{
  "parallel_block": false,
  "init_std_up": 0.0168,
  "doc_mask": true
}
Each number is 500 + 40 x the weight over its row's rms, rounded and kept within 0 to 999. Layers, rows and columns count from 0. Numbers have three digits each. The size before them is the row's rms in percent of the matrix's.

# layer 4 MLP down (transposed), 2688x448, rms 0.0391, rows 1064-1084, columns 0-223
103:442495516502487491487505540559491500540508485471478467463559448430574499489481502493505638559491538486566545468544471517462537553543455557551523482442445470472524537532528496474514593550484550487485450537528475480494461514548475546568489450466432428504467486459485523498518462490437484429509538453499525534560470517544537533518461527417521478552531613453496507520534514497515478496528508503489467521526509476504542535562474510498516573452554529475570550444489454543448511511509488394531536485516530491516547430534517556567552530481560475506528476480472494475507496499517529508467488505550478487467494534470492581537517493526532481499542548473496467549497489557501511582565
084:502424482530496533465519459494509496442420473475584517519421496551433447491523496492493456494491511476476485505439525423543545538502541572524525511456550546447526532512539497519485567488520447565543456531563521532492519473487379489499480532477486509537519525467495511550504421440557507510561505529482472580424585483507502550405494494499413500546493474453442438463470420519512427538533519562444502493465496425541461543608488478452513506486435466534569606497527463578529504562459479507492483487515411522499482516496469498456538500500433432494482531527504553517521450487455527462508460491460474448482515478451483558467478451537523537528551547411510472473558547511447523473460
101:529525441495485492514551500487541536556456446466455527512498571482472559532486536476487579536473425532492494474492451515480581501543568538503472494462477456459478540461489494530502564514519504409449474543452549507512491520477530523450522483517470541472458521558513485593417586536482494458488503469457549383527525458532449507485531499475533462526502510442418501477455467459457464562520506502526477515494487515516490577455416472552428516449463497532524485499525544425420461524505470550503520539523547529540602486509536487523546481426510498465502509463470487491502525497533461505412509497516455458440443557516474455487539558504374533517435463495495516553484454552523533533449
107:548560463541511489505457500545479484502426549509593365516518476578470421507475521465518451483471501471455521449466511505451557483463500517599538581547506457495390512446438492496464448532523492511514470558503512482576526536437462501544499530459472438460523484456484458467488433464516523507527460469534524510505383520527547570521477488527429512519523547513541455582493533552489506509486481493542452456476517527510509560485541535546484506445566562585488491495483502579442511517503512515452490483516479486576529481484419593527489531493488534505435491509461564478503486500412510473478557471541449465516480480500511630471516482487541503498484481557517494518449511525536515405577
098:574450527494466437475508518416488454533442500539519445472484477481470499426548506500438524494575486527511534471530487524511496492478423520466472494553474541480448485441538478535478534549479570560459441475480538481527534535450468504481436539581523532527507517470470557575487507554489469503473473513484476480537414453509480438583542487449502444472537527460472485453498549464451527564495490497498464529508466574530435511490481553472481526561521499524510457515499490558507512488579504474526531510566454438454584529622477581545482467479521496415493571486475518480496463514483514529387562492517504490543528532495473446543479480446567524451483535510528509423497431526567483534513
100:511462540549486504534415577475514533519561547544512498489479529475492522560466498492525455579553478549458575451523530509556535523465517517544508491479541478457458478530496519517595486483487464483589408567471531563507476503450468524521491461589508494488475510546529453485469438503484577518506530520481504445475495445443513502480481537525581569520496417442472421457543500550446438556428500453505469546487463454529434561490501559475473508530460440617502503513514498573502476480544479551532470507535601486491484492462501609568532528476520578470429545511591500536534504460554487493487503509460452522411440509444504532472503545546532570517568468472550501498442480529580542432515
097:517483488550403504445549495526517525488548456532468459448517481443581551504452467518543497559508511514493498480493495556546547599472502474446408461490461430457457441464500501516447483472473528532469512512525426522434469542485511469531517494485505513441487561468470537579480476437508412527454510587488540547558525399458513483542496502519442517512527525521466426550495459452533538568516559530449505443427524494515497501470560476506491501520546588518488479485501481458515469485592507523521445537491539576532536495470529512522537513443460484492506451446497463545540483463480509490460449512457512488510455525462453484544472475509500489496510505491577543506517492460479572477530
107:484578524489477482513534484459575550555531524528523530537450511525517499521521536555504543482471480519452518542509497373487487494544521491479487583509522501529446514546509500468581422504553423528506465511508473449497511463549490492498529470464485486541522562494514498486509611594502407517427488489533458524467458551469519495506494511496428490462418457535477541492467503486447548536533537482494458482550462476499508501499490496437508547525460558464442464463588477372447488540485499512514529465515541480528503498479460525446562495488442504494532547421505541529536537539442541491551473545502517531504515474570511476516561519532442556470428523471557499464513493547403512479567
091:518489488491446487540395485529493492470475436479505459478521548519482493497467546503477550475528586565510531508545482462508550518498518537563393495420529510573483500541530524473583581525517472463504500514449536489543484525501478504487495542466522546517503459526470488460552430537552518447527546525517545541481418458493489547617504483485607511506521560552420504445573558471445442475532419499466453516451479562503463495478530524497482508394481493527522539454476556517528552523550492480547474535554491559510453535515515371558549551542482469517507535512465440458548488515487500494570460457530570544516452551474437475605537546457549518518518492487512439503436561486516497497534
102:519515530515510524446575519417586427493524508473494487493480501502482546502474494475502527434492450453480432471492501613499558532484464451469530513400538429498477518531521531424507526498533566572414474550528493562476429532487552498456532465504557507542467487487457533500509563470546455543513502486476456493498496502563511499520491486512503551545517504439493552563518604501466547520588527511515419459555498610486486419478492514549556453436552429523502568427546517465494516537525522487441481448502534536510494547496477439490509467524420515535517514537561481576564490510443494502511482470450461499526496471480523479560583514487459448567545508474570537437452541568568474503464
099:481541507420534518544493493467503441438537463508482563532548560431521486462459535469485429475486502498484520496530474575455470440476518457457604517531532610463515512404420506485448463486499442490479473495525456485504490469503549553458507475431477506501464489453509479490446436518527503483426519487567453546455503514571525469538567502454461494498456465477532540401487464525486507430434493514541435503564526556512472473505455557549490584504500468491448534455497522524451532480558442509489499527522578472577453483562531459518490516505439471497467521496454463474465541523486561550471504527486544530559496500481479470519454527500470507588522527480559484539438540477535507494515
086:504429536555506470446546480520498482462557469495464518505475499593436510453504479532480537479438536473441552463544532510503471490495532461423493557512477405535480541534511511487487451495488528500494441530545423538534483494501534532512479485519454561465515481491381488474448452438611541502461544553519560502527526490507551483478508489560478503491449532522492503511533516469491475505502448551574483514533528560488481492487547561555479457491482470494513488462476537560445587481488517562484553553437529503456532538486495519516528515598448551501515503542496509478496518531541585510454564440567473447484421508549568503466528470492510514563529535515530542520474468495496446453524
076:486517505511488550496496511507492452550502517490522432512476496553545471499532453509490413496513498556535458473437494467543520502541554515556484516486487535507509503484468445462498456550477526454524463465435444529507515500525466539565503483519474474469459488503492536542510458473505510516539471550531566403600515358450493551487446473438530516486509531549517555494530466569509436511386546526513564486531520513459525515540461496470438492519513564500492480414533520463472549511498509438457461507551439551523411429556470468500506517475409496525488494513443454508488478487480518490471494535553484549457501521509542448514445562531504580529559492548505531538449410398499510501522
097:499448461454496475474582472462522536455517496474497519463486469554510560458524471522448562483450519469442507452563470521535553524489458547496567541530556512498394447473506502445520510510577517462516521538558534474433507472477518519483537513482466487508456500562554508605549605475534444474506569531449470532506530502461506535539508485422419519459580495536589406518513462590457449513461430499599501484563513535488433567465535474496541476515495447511486551506579475490459465505549414495546496473392506466476475530537571509463507526463502558464528493494551539546511482527499497520437479490483465492543447490492424459438495523500546497470540509488466549503504446410494497473523
096:525502466526434474390536476589497557519546511492455473564546518519533463460447440473556520494566422504550517523544506499442480479527485542483569568481463465541529418430515506504476517503478466538517498562546497467504478500486592521442518468501491581490535493467514515483532547534543490556516545501455452489465464531514482477540521482532476510470460560494459537488424464513513534538443458462458465474556543481449463563519475548501465472560503461521456505442453447440526505462450531596561450522447459524428485488505489542499559539527457490559500567490576518490556479444499454474412466476552453464506590539500499499464517543583466518446521492500556426515540457568473442500562
103:567564522484544494516456508427539430554498566501514529444491549534431478514465525519445505552501456469565444497495451551514540506513495489555519523489514485557435519482582453505462508526484463522530465482488524476491458537492482547553555475441477461472484431450497522472451478445553487524511567504482518515502507569449512562497491427452490505494439495536468534462511478500465486493473470533486472471543454486580490477479560446467461450549540503503518518508474465506464455457490525458505493564505593522456429497513538503501451406511453543546420523493493523498453527519504564498516526497488482527501520495515487536402510436553525516485545468447487498497538501493509526539575
090:556545487533505489543435501514452524516505485470519475460549551425465476483401497466516518570508520517509463509500528548484439526476521526459394469547463480480543478433460490549445518585518502527521585538487465538495513495511509438438483483518525480539505526580531561560639480546435451462547464472521513454553563479499513525454455509516528423497493482526507555525530503485528491485519451468503462507437525456525449457463472489513484538506537462530455443513422486497526495464465532540535483541509517513506495481518415520580528479518503591503491550557459499562468433514553548499542445461451533494483486471536516525531522593462513547516585443551433500545490563572503432482473
098:523433461559560425542486496419523521507464564539493483493593536515498464494425456500537477487496465531525444457496568528403479556489481544444415483565473580471508495509454490524487523500499556450511539473474478459517542483491415395547510468445533478469484572491518496570536422489481539570518455516540487555458494478499503517471466565491529541464542509417537525573462452486551471534475521473503528523414490495503525487534463554517564491550496586493522491487467529591516526514504535464455499522443461465479509493555475530480495512475481455463546484492525451464532492508476500494491471493568499468574445539465487515487538558388463418495570524498473560530518440501496518479455
114:528510550470474468421561530510451499481546586482489493489504507490498480443502492565445593498523537475549472496533486492522426480447453539528533439532431537520397461471486554512454490456495508573485475519511509467529446516548455487493493469483475418491439516558480481574503498489548553495517556577536540536461558572430517552452569499490537555521531498434547435479518481556422482525481483493529447466471452503475549466499609492572539481476538533524462534492484448539548445509515552502530465540469549477571510511539450447613492552447479507435505543492528512543493493491515474523618426552516469544530517517490494522399530486550557446538522537488433546524598537468543475477484
106:476504508535481473509483459507556453483528520489504522572551521422507463558482530528470541492452537509537552452535557551509550555497484622413483535489474480498458526508428531492447512522546460500499469553462537472507419500507482473509489463501502436462506469457455507491492521447482512541545496518546484513481435410467480514506541489593471555501454553506531475544456519456544442467512476510485498479542499514597547465476451513548508549471507506554492531423531501524525523422509485510488501543481503467513501501522463440592514484562630463431487504451458532478501461523456534499525517564485442483469580531493407516524532482455531432516514540513497537518489458578516435449488
094:544515557547477481520472471521507548528507468524507533482483504480460493449510480557461548518544486554544511464457410464471484508523567450443564510474551451488501519519477510483511564554590478427489457511526508482501539534513485421471478489512531568452489536463481455503518560512489487488515463446529520507435458522550515523434528488528484506468501454542519443554535524428550543484433517497552510488555483552531504420540527474477465472447433459517488517548522497477533479465503472471452535508539580547528539467519408568488539522564474470498547524535478511487495469549495535568502503508553503491525434468475559494515510608508506540499490504555518525442450452520488517504517
# layer 4 MLP gate, 2688x448, rms 0.0453, rows 1065-1085, columns 0-223
083:510580565473462489559489499605546511577512516560506520612512501473499525512545516539543476449501432444540472482537441591439442412476473530452456571544522557496440514483416578559491482522484511478544516521399449473454492549539598476498510486470493538429513496475497503532527496532394482487497479507468481484567492425504499422461437495492457480485518511528455548557498576455459480462539437476548550454508426502527557433454490543544464529473519490446476499550529553531511524466515536492554531504472543469463454486480494464476492550521525580490443598501446458543415480435508481569487515476510494534505510502511473462523514569507498520434416464464558551551392481543445508498511
102:533539649412490509493467478539484457441462469542487533464556434466488465483444457510534582530505476500487468506495491533495440541491529506485548522544488513554490511486526545504456490513516553508462495543571464534460537517443532498507473582563484527441509540506528493442572483595447523497504540567555533499381472526529512487505562518506433556455492505519517448481459507580473513414433404516508435540569552528490513390445526482484529501487538501523497492519467526536523529490430511528576485457473517484522459470458461505434477450540509446520538466463520541509512508508512529525604510468480544512513494522557506455511348452540526435551539445501516537502477555408524559537511
103:513349470500471448603538492492498485462469388509504524512528442592501428442524538531515458542504480469475470497583477544593416488478502496441493550544561531520525541485582522452474523486511576531489499443496466459477516469556488440441491468460499468502533538488554509515521487509525505600485469476473461516568499500511450480512508497480466465478454463577473585526464504504507510571465459503566525482564460539505475518476500471597460483605481555460479504513572569530548492510510504413497535512501546447434463478546587514486501502481467466469550527493510523537489473528465521473505519500538583485482518502487568470401461415437509548463417503510515543491519542508490506502544
097:462504492488493507538508507591535475518515519431512545474515519511556495520462440447551519547464457416476502503476524523514432517476573450530532510498481461508556483552461556451484504482552483479477549511532520474485488506540478507489494512416548543421482494476565439439481455506503465542465490503528520508478567545532536536445450482522498552537510555540547446589485480511472469526525432543574598537506547444510576503477504440521496508549537443491548500507533580523474484478411520564483474453440521564496417458406493474499559496501470501514432455469475489574505547504555489514595453473551501450502524507459516546496542485481453461533533484502496528550515547509433471523494
103:529495549431526519500480463494508450468564586531485530513530475532490456530519462544489542516497528445547520551505521475398458538477434546456431468437488524531406472455549507518479480547538457571461488493549563471555540532507454489469531480492507506476474472495496469538521456546462488498517578494556558536402446529534482466513473513536493577548524480446487487474527522533518491550461461480518505410593570484547489527449522512487543503502543575443517509506427512540532509526636464497520525533442548459509498539579418472480473536483460536544447595527517539439534515576459560560554527575555528510517490486438504454448458522463606492475548521506531585476467529507418533460421
096:543474482521382546457513493514529513515555447524476482443539504430602547525463454512504434558473501545548505439466516538527563581482502523470434463496480404461519449486476479504462503489462521491460526471523457510448466557531471492518583480490486536474509591471482547563452452479493499511427489548492549523540513411491528385562527504538484501501550467528481429549487492484566564590521545549495497527436486498497503521497568496523510485574573589534470447487514427526512493477600487528513492533514504592537524475456540491522533484481461440533533412433519479518552513483471515502499432506445502524435487527524459484558527466509521464492513507486570529511499515472506582503512
107:443563460419560450458510501434543496533504458483515518451448515573543502500513523527463433425506476436470507486478448485485477476488369538524476464524486514550418471457483459420525401439515463512524518508508501480455535497542501422530485510451554505499530535573486558511517508552516458502471493492528378527515490496556518518470454451502533434500477468482501532544473525484459472511526497471453460554510525507512578488569450482510476567534508533530479529456511523492511474522497523577457465547539604448528501469494516523505518552463370504490496458440490543581512563530516514517597430574585501524557497474483423475479539514557493558418513524535550528490486437498391484558493
090:479533507493538566438569509490511553490503542497467536555505440456531509472490459461500441489488484474513441513463507550496460460489504463404591563565471546462501458486500476514477443503452501504479502409549449510423480484513546472519511491582499451489509529443593554467491486512437456529455494479491446516544567519503550411381513456488418510495493460515500514581437419494527573477498556493559539512541486421447503519540491506483531504624537501423475466577529463507449452469471525520484543441486493441448477482487494586436477435459543524522499498520502530545445534467513488494475517550487505451449546441504574504408468432507478467486468537498488535520580435486484516514453
097:506489519510518478443540506452591421510570530456494484468490478550458556518493464444476529433473493441450449489504514607499557541462461514435537541400511449533413481552526532446506519477528570529421471507523490554498468560503582514468537468526523530535476532465452581515515513487567430517472498506491468463527510517565492455500506483490505540534538493468470559520529606496455566539583510535516441472552498614478470409495501555515573474468573454505517595430544517492503552535534514493463497439492530520519551536487484467492532490535469502536484565522538485544551484504460483503515517449440459507508476433472511488557556514472463457549527484483515528423476548522607472487415
103:450441564476545430491523515463555486499530533534513503488522496513556600533459443465501595494475556498464500530550438552474546500521516562518511436475440508372558470470569493449492464487431516490458450495564388509507494476497447476525498458525541432557539453518481515502482455466521469545469458491498542451467491498485443433484460557546495455437500499478465472480536553524507543543532519478516502424471434496455425568516529524574436404602466517496519466554539485462473466452450521446527507474535431494526515488506538501481512496501561514496527468553571486473470543485438478528484524469556466485463478466480604566470504516464495451505454434438517474536485485466506533585444
088:501390565503513443462475523567511457479522452482438480534526491537506529484490444551441502497498522565506549510527493512544541524445551502440409519463413459496438518506557514495480499550568550478492427547509459571518536480532521481472515496569501490501544521534409441466441439424559468535479508503539472538492492545602527489434578482588517526480545448512533471489562484510506506469504470496498481542540495626524493534488548520456510489465510486462564516422479469507460557506471444556441524522463507489455565464495490445553461512513497525506528491554529507438452444518471560538492559516525496505477478500525538494475542556522442461519531556535562560623478515414535486489436
082:490519510504511471547521510520504490477459475524481536542538520464454463551481466469508572492496437388510495463530472555461470494470470489393473460505457500466555433492504558561442494405557502535497503498543499493490499455446454392464559513456517594535544457485501513453515491521466541485486525483456447518422456612502543483482534454560526448441430466438459467458472520446497532474562486492564475503449525537468480481508542519492520507553447418500471480518439433544532476492450554538515560526469505498486552516500508494478530485472574471451491518473490491491484497477445467497483474482476555483534488471513487505513547455404502454445450532462473505529532530579497528565526
093:562493481491480428488519538512536505510497468563483545452433407519484447484484481536481536498458528473536506441530488476473552541466477518468554502514484559448407442510528536460479500478543538496501504478526488533456498463493545506417449519503477527490438478482561528584537551454497500502517561554469459501499539499492485519524530440459431497448552496561443447516484437481491387479479439469617486548539522578444448528479497459502530515489543427480517566543540471489458442524553408478502508371419475470481469483529517545507525552510507533476494515438509512501483542554471530533436542497482467546513494488434460435488516468509533450454566518492485554461494463441494515476515
096:526502522499557508429499425488514519432535497464474461525492564474467522449481485499553550520500490521498470519452440477475408532496474525551455532481537568433493504454460481485529527504510478432514499502506526504433499524500473524462433435495580529492539557391519397537443478457481449484464454489436499459487486526532506506447549412508538535476509444453469441519435495473547550584492493443512517464508497521492457500487501416533482401555606479576524526565453566464484496376437495558529494452488533552427507507484470537478442446473512439519487486460492427493554533543434480512559527506506507426472556498541479523564448524483489460496533499519505422514453453469519477531431
104:533560513523498477510459587448562483476502571510475530393510522490530462491432435502491519546476506620542476571468511478515488471480506531577530538538513528469535483430468511471529471511517483512496455493483474564561512499494498472472505538529553566428544426510521495437553475546482509528473536483474576477561544456465495508446534462504545516541471485557529507424512483415529513475443535487420490462513508504546523461489467469489478443515491457498536494463510515532407451489533521512508532433525510540500469561462547443466487443492485485547486561510449448530487506436451553449533544536489579537529481458625503442485477517572553483521574416427549532557558476492540536546525
090:511499482530479490470462533559453541506557499498593441487509497449516445490433513421586515494471443500547525484475567521475482522510598503486403479496506435499529497392413488511540496611541526483470534548456471521440537556540480523500456452514545444515493460521490505537534480492443482499441476503540455497486516510575518516414499541517571440451573520513494518466517551478539512434484448516464511431456588491548472488505445520497504500501509428518528458435483419486507516484511491552492454506498459467481494538546470558601486434555462514559448577515479571533505453535583481448510537490535573501476509506487519522511496535488570523505486375498471551508453520543482519493459
097:466493526464485523522559491548504474479550449491487529487429543493578547474505516463529506536541472499482521493561452480503516431456508485508565545460454446472523543456568551522529434527557481480457508516537517609502508548473594583425498481509514467479487474513535473473488469491454492477485488446483514473519506534510501488568585454543504450451512528569508541436397569497448465477556484520505493478490565523504434477454546508482516491476501427436466476440484504507482515553482486476579471487563554500528487537490524495565477465514492516573464492532491547491494522552522512469485510464427481523468463471499518460499472496584531456436506434466524427469464559475498500532486
111:498486550521491552467537460533549558483527500554517538435492511494573506451500468531496490450430528514531567509519562481470563512477515448504482464528487452506546433587548520459508521433482515408437489546471513607524570532507514485429511534511468445554541524507498524518525447546454553535414479498459498518505536522507510511559452522458565478500470446533505524504471362505488513541540491544418558504570479518448529479488520494477506480564481483432541454468529505495471499445509534562528499464526502560499539444466531532477498515490516484481494529525552533487454540584498508484455520539432526491518465505487534487542457537445558516540441415508546490481517426507543557479463
100:509524491443534514479511570490451543497476465503527517422428487579496515476513465474548482514554482511473474542487437443505449455497524418586518466510569526480537485487551462521526480501447517520497541479525478539489556501526494525508470522497519565533487530533573449497502475565528482442425507485466551472537532567525541454459488525405523436510520495527462536505528486579455549519501503523567518503466510508408483531545554484460469460490540497471529456564491490510485502545514495489489505466543501504535483493517516518428455508440401537599495486515546460507516497489503467473470462412509584499586432443504569484455480490562479560506465449463483470498514522441512558446531
096:530540513448488551512508473540480504529526490595449512487461508521503527569504497569539495481547463523567564509578498510500502450480412534545469455549543534455522484519552507502483514496512485513520573485570484484481484410423550533568458483533547470535496524495526473430478467477448532421438477530508530579518449527488483531510527524499456541460447480573446502531493462545541449494513464483473535574552507434434515501515531569479532444465484514441484404463514526534454539609499532509504506507462548481469513498500573384473469466533437503457450530496496519470494592484463570528510486464489488551507528505491456521602434443561475474487481440538484469486542484452504550469559
089:584503475525499511509544536444481492508499510495512547489482500573421489451433479518523522488498416495503498468555537481528531499486527481542459494537477546496416467523545560475525518490498469507482454538578477522559490585520479443490451504487433482429502526551502567522492489479465530500514494557511500514546514544497448476452485545492494473419489501503482457501492537513527487543525469425493474509557545509473512489544464581496532507539525533511439481457453463504590505485525492517462425492518532410566496498567439540518482503467460496431501474490485518505462530548475504470575427506466456524513489489515447626526444414486468499548499459531515513499450545521547466560577
# layer 4 MLP up, 2688x448, rms 0.0423, rows 1065-1085, columns 0-223
082:406470443502468499493487508566423520498482465488524540506529520526502569563451481410523496498497523516549456508462502516494463453509533524478549517531532459454505497441470516462529463455429490504501481476537493507434464540527502560510454473517424444480521418486507537549493519459526542519498603486434480560515533484495577513515469508596440506591561460558539530581445478425505459552517527457569514471520454428490469483549505537555543487549438457505478445513545510517518417468513516486440474531504537501538412450465506555517528574549471514486385592472444565583476441441509485454538530531501527486509497407457496604459494456507529573587453527414489487532509469487469451451526
100:542562495429451470493479513499459464514444456435531486453530531451496498500433495451503569533475414500476490529511452526492581517540549594533477514426510514501502550458457480581473523522510553501465489531539501532533523503437569511492500531541459556456493550520579460525511493580416498427490494483498555469430439448505484515516507460496502482515522586456526466444476467481443460489475464516561461494575539565505526503451473518451457512437526493521497508441479548517480512500473495559618518503545515515621509458448483471452504520509506491428508504497460481538532524481524518538495578477513564460465496571545467411477453491523416487559470435524511579488510503447546559568488
106:476486451593558421483569522549525504512553509449458478541456490514486440536518512475536518515501458436499481502431602515513635499467487413555486507515487532458453553510431510487538533520462586491497486472508440515598469499435519484458481507475490380527504459482507499523541506419511500491510410476504477452561496488510466494525626516509439537517510489467515465509457632534483602517489512545503559511475438544530473488549501451545577497518492497497492534507453561487519524540462483485467501469552507464462497546582497589474506533457487551481458488588495570550462444517439469415496479522551552465518481398426494516479497480484487495535521432473473471491398536505550512575478
095:558417459523465467481532513493460510553467441482547457525493481540395533460454544449515525561515418486503524520486504581532510531505453507551499483471523537554533552517497458469506461530501518470476496456592520489543437479476504533511437413492480554496522544462567584504531493485495430517536478517481469439571526492530524550552424440477548549503555528542498460602488564517414502481520513606534526543444487550537453503467532494488489504639509471527537495520515509502503453531406461422483517489454471535514539487558483567502533496489509534467524549477530451521537433483495503486476539488569461517531479487499516522571568457470471539471475510559473527480455519491550373513515
101:505458493514499532464495537514496480504504502431512520457517550455499522506446517560504513508541482460483496576472445502542495546515481554521612539474591483459557491503544457496529495463528536500466445510521525645503561475528503491532517496529532559507526505598546473497501483487477467523470463546550444522519443550502580548463564457577497513524521521522523516479510456457511413509525462448552371497425492546518426495492538453473443481534508493574484495502503466503495501548477506515473526555493471401499508482477552529446492512468479510518428513479548563550458511416566566388508433556528576456528511511493509521504503585553531498476531490534510527475453466448473533462551
099:493542546520471446503538539540505489548532549498476487488504446504526494464466540535470555462456482525520461533502421541534434555476494456433523494565498562502477501470478595531432498467573552530447547480550476529485536504490562476479438551503431548400506468448446558509559512489526447510454523547495512553488488514550431559448510502482404549543436530518539550499445447553443506449546431502531482541512510495516591486498504501435441566475415503456467520496446533543593518433518478455520458405430574432477517549476422484528496533384451494564464545505487536455476505521526505477447459477450517541511498483470473482468470494496512556449495509487504494452518492523492472518524
107:450514513506459587481496571541504402553528480460574479547491483480479499490453487564582466467498397574444484448464513533453520539501521450474528452508523472495556482494464463463528507521563474457477459516514448520485545492525482528531512493574526476429474526510530511425548455573489540562450558505554567620451506397502508524462494506501590358566606494517527521540438498472502487378505447491476461523475482449533460471466439478465489497404602479526521551428536550519543492486477519452507508529493436486447464526571490504527518472549482452516446515499513510531592474530524515504542493474524529557491467517545475519473502524574537499503462474505492546554520508469442539436454
100:547479411498541487449431485433478595540467574568499529459562537542481544535473526510475485530533458556526491516417425485506494487554529530522564542518476487503461484464567494523538556549456543504455498508556472560490446494477530428492461487435540487536557545511532438500508545408527423489578510500429508481559538524467545470511515477541512491443535506500428447504457479459497510525508522495563569451518476537487489495572516507467475461575523494486467468536437469439479502568491487491488537514538430480452522532465545566476534566444490584492520448517454463485496537476471446509489501535514491450502494422498544489458517445455463510500494498525435530426494439451605575443450
102:512510518495510550519511529518521428494506523610505529528500486487527485480491422491531468535465564483503496528557483515538458486471516520499510432503406484550493417473535516543429454488507493542486459523539525566444498471466547471461504455555458463455509528494494474459483458524527533495501476582517476502501431533476484524458456499476470439474529451488554544501448507517512541577514433472568468497554444536461520495470558510575476485549509567500517546464571527609412494505434530525499464558521456419516475513431414454498515503512493494535531531478503540466484528560442524460474527477509456572500476477515552499451482427575483460452490494541593487556574512454467461447533
102:592435515605459497418493416458468589564524548517508458497381448539432524481530510578505469519566562490512482513498530466520449513533506482570390511506455388549447550572554524521479582485538518507550500487516589457479488568490429516545472519516474454513545453486517499474454540473542555511559499529416523494553488501414470540567527509495543480481551473538437501591502490488507433518516521473514527502455482474460544474482439497456501553433543601440545434526436472484532492484449449455437487563492507568449563547495550553501491544512502513510525470526509546454534464446478446501575511496478434454471545445499488513497529495495513559412493533462476477457576499457525529403516
083:469561443505514469460576465455526528505510564487451507516468500531495510453522509439567551501453511437457451515508541543440454493450513487405615500513564483539463510538491531449460507414478447517438478524526531472500492556467531500496517492446493494496470515435498513557504532509532520495417495536484495472478521478414496531517454479470478495542451521456453520523491542515519521566499467514580502454496524464443474427478483551570501492594485532494499497506522511543522536530471574468535455526496518492513499516550498584447597576564498498512512570489434491535471519564523485439489485432521474492483427510455511501506461449485518549528494439456442468447519452589457440540553
074:514513554491474499512511558487523495475505499515547465511576490514498489518555487418585544536516384461495487408499433529551576430561421548538467508467479505435518485500496474504457483465472567496472521491445501510514512459465447484556502537506410520508500509545548437536516547544509490559520493474463508452527525533426545482512538443492592444453475449508504498494538477494508473496507580523574482474464476588449486550564469534499462506560404496573522445497471498488526559454442591497419522517559429535540560437508442518551511487502469489459524511428418385492450487476425474531453464562500531540542494534526461446480514538470553550434458513466469464476452442490438549509524
093:495548501541495549482509518525492537508488510534516540578551480492494498504458515487567467513507474590530500521463490473489532560477508483396477491564551458492525459427501515537428464495470471491497471540464515532465541510428494447537521514584541457498595446556551538479545505503463532510468456476453486575486511427542534509495556535505508512557518546463500538512429521503483527468599491460548515561498385532508524533537507500518501521535465492497546451437437471497496546466496525513524528526481483435462440466446478518520508529473425443531425588530474533482475506502430565442577458487549527495564543493535607503468448488533488521523488465467546572508570487493538457514515
101:466527496482556477589464536471543413451459503493558523473475490434522505513474571504458459500510496474503535532464474525493519566491579473534454432489546503463521562543457492522498515571506505475498471470472463510493529477476412502515484480444489487446425509565525442544473499486458502440502435525538557514554539467472477586433514526507525546492530463470440495519553551419491463473564518511542509543502491542535507448506518459502516521493471505515558516577486542473486496461493494462480519449542508445590473501538504464489486478471575474430446375451413481525467508487461517496582546470488553541493517566486511521538466481488526523516445450505519494493503515462491563554553
099:502576467475519561506481453527546547562503535474494515494554576539477481527499508546469505407501482471478516509488503507490504516511468514506451444496533541535520471535517493617496513540460511478422506491560522529593454479434513448438560500505598489376518548498458506473510494585513471515476581506555488510513492507513497522471486516417513496554514575479498538476510470577478531494527492502470453521505517534507539488522514527501502543494525544422568475546488471528564531555586499527511488501498553532473553535536493471554523425508410484435423504516558584508523591590541489572483494459505483480518416495518475543511429449509493431505529449553460463526533489514483503514473
089:539537560467488471545497508477473452479513492487492507469512515533522425531490504541494437533549476621548506442579476426460462590464478533493458428467448493525500410492565539497492528482526529494463571465534535574512476464485577490493508414486560469559497452450460517447515500579540493535461548509468519581521503567510469486582458518477488512509449487575497530438594524529522473457567504529499537547521464463453482570499510546515510452481470543580533511537440481504497571524458538531564426530496532441473541494482429429510513526483427446503478522511566451449355467443513520500452546599511491451498480460496476434485477438489430509512436514518475497511567510486570507439519
099:535482498506561507499473490504454475518462465502488449523539520553505472503523534523473513461486511508520538562444569489487519454555544422490511516454479469449490444521571453455520418480476470492494422517431583548474476511488519547539473580500505490576525546537512510520494534511492458434482551481569468555484460553445418475516472430536521518495465580492497512485461457521586485501534513460503473482513507504505540513464497480443443513503501476484501545495453452500530480507536504455445490486532459552546583554554480481442504451436465495499519469517453548496535493485477535452508503491514456508536497486530461570564534509502498545458480572556448521513518554525463517527481
112:463517520496464528453424559551431479456523503519524504471529569544535475497505475538444568519432536471501454500577546496586492543512529487487457640533502495530460472527501533449537489446505495511509526481478504490465439480488440539520536475471467490513469506436475460494529504542507517522509575443552587521528504489484503544476531467513573562513497529471511430473471495552488466457463448524452436475575549451525484529549536464514548515508498546544594515504485562497494439518573516511487489471511599436499528550508511493532511471465459529525511517491526431531498527547506461512563527545410560469477398542477446531488479494517479386477590525542446527485455539521520585523476
116:447547516448478507460503532470457514469494497492576507483460506572493581540520479529451501490493529534446493450492461517513532470568434538576569497458562591468507563476506482540575480520435482491556551492470462408442482494477463479495486485428551535488523508465561431548475544490583473474516523457443537439554509421498485485494476517454511512534484508504448557534543488485486531525528513554529540457421452520523428572567494484555474462467556459478557536486542524459466488473542491501488512471516511578508493450544492492502484478486505540507529516512513474551544446430496430513448480507529555418530511496462435501546570536507555524512451542463452524486495468507461568486470
091:530443475502537521553508534539519534546450591506513511479474518453501483485552427515485442569501464518495464530528493503451582476547544495540622487432476515518481540489475436438498513530535498439533507593527546514458508490396499487511556530501514414557507494511541462450520507494440546487450443459518519504469486468452512536518503575603564458398462561474481500610471506450523514540475526513489449495537586518456560561554524589554529452476525491546545535498544495532513570516552510482512549510555470456479545455567566541499520461510479457470516455464483552545519536525452526442432481530485449513526487526477490479532513462552482400541546473437478580456526435469505431522491
088:496502441514441453514495546486537446574478503509541544491487470585472560475497530504515495499498452517475603447471480492600484501503468477577484465559519469506500542515541515494536491538464467515492488481423515476516523513506501565507496506429480519477506484634514457488437469516453486487549535559478537462579495485557497492450580554451505429483423490451549412523458525507516436470487553523469548523479540467443524524579474563473455563499461486567409502417497531533569481516518444492396461467526488477565493391451465563582466508484504514560582507514483509483489512477525523483565502425485556499547492463478511436564467491418419526467472464480474521443446517466441443478570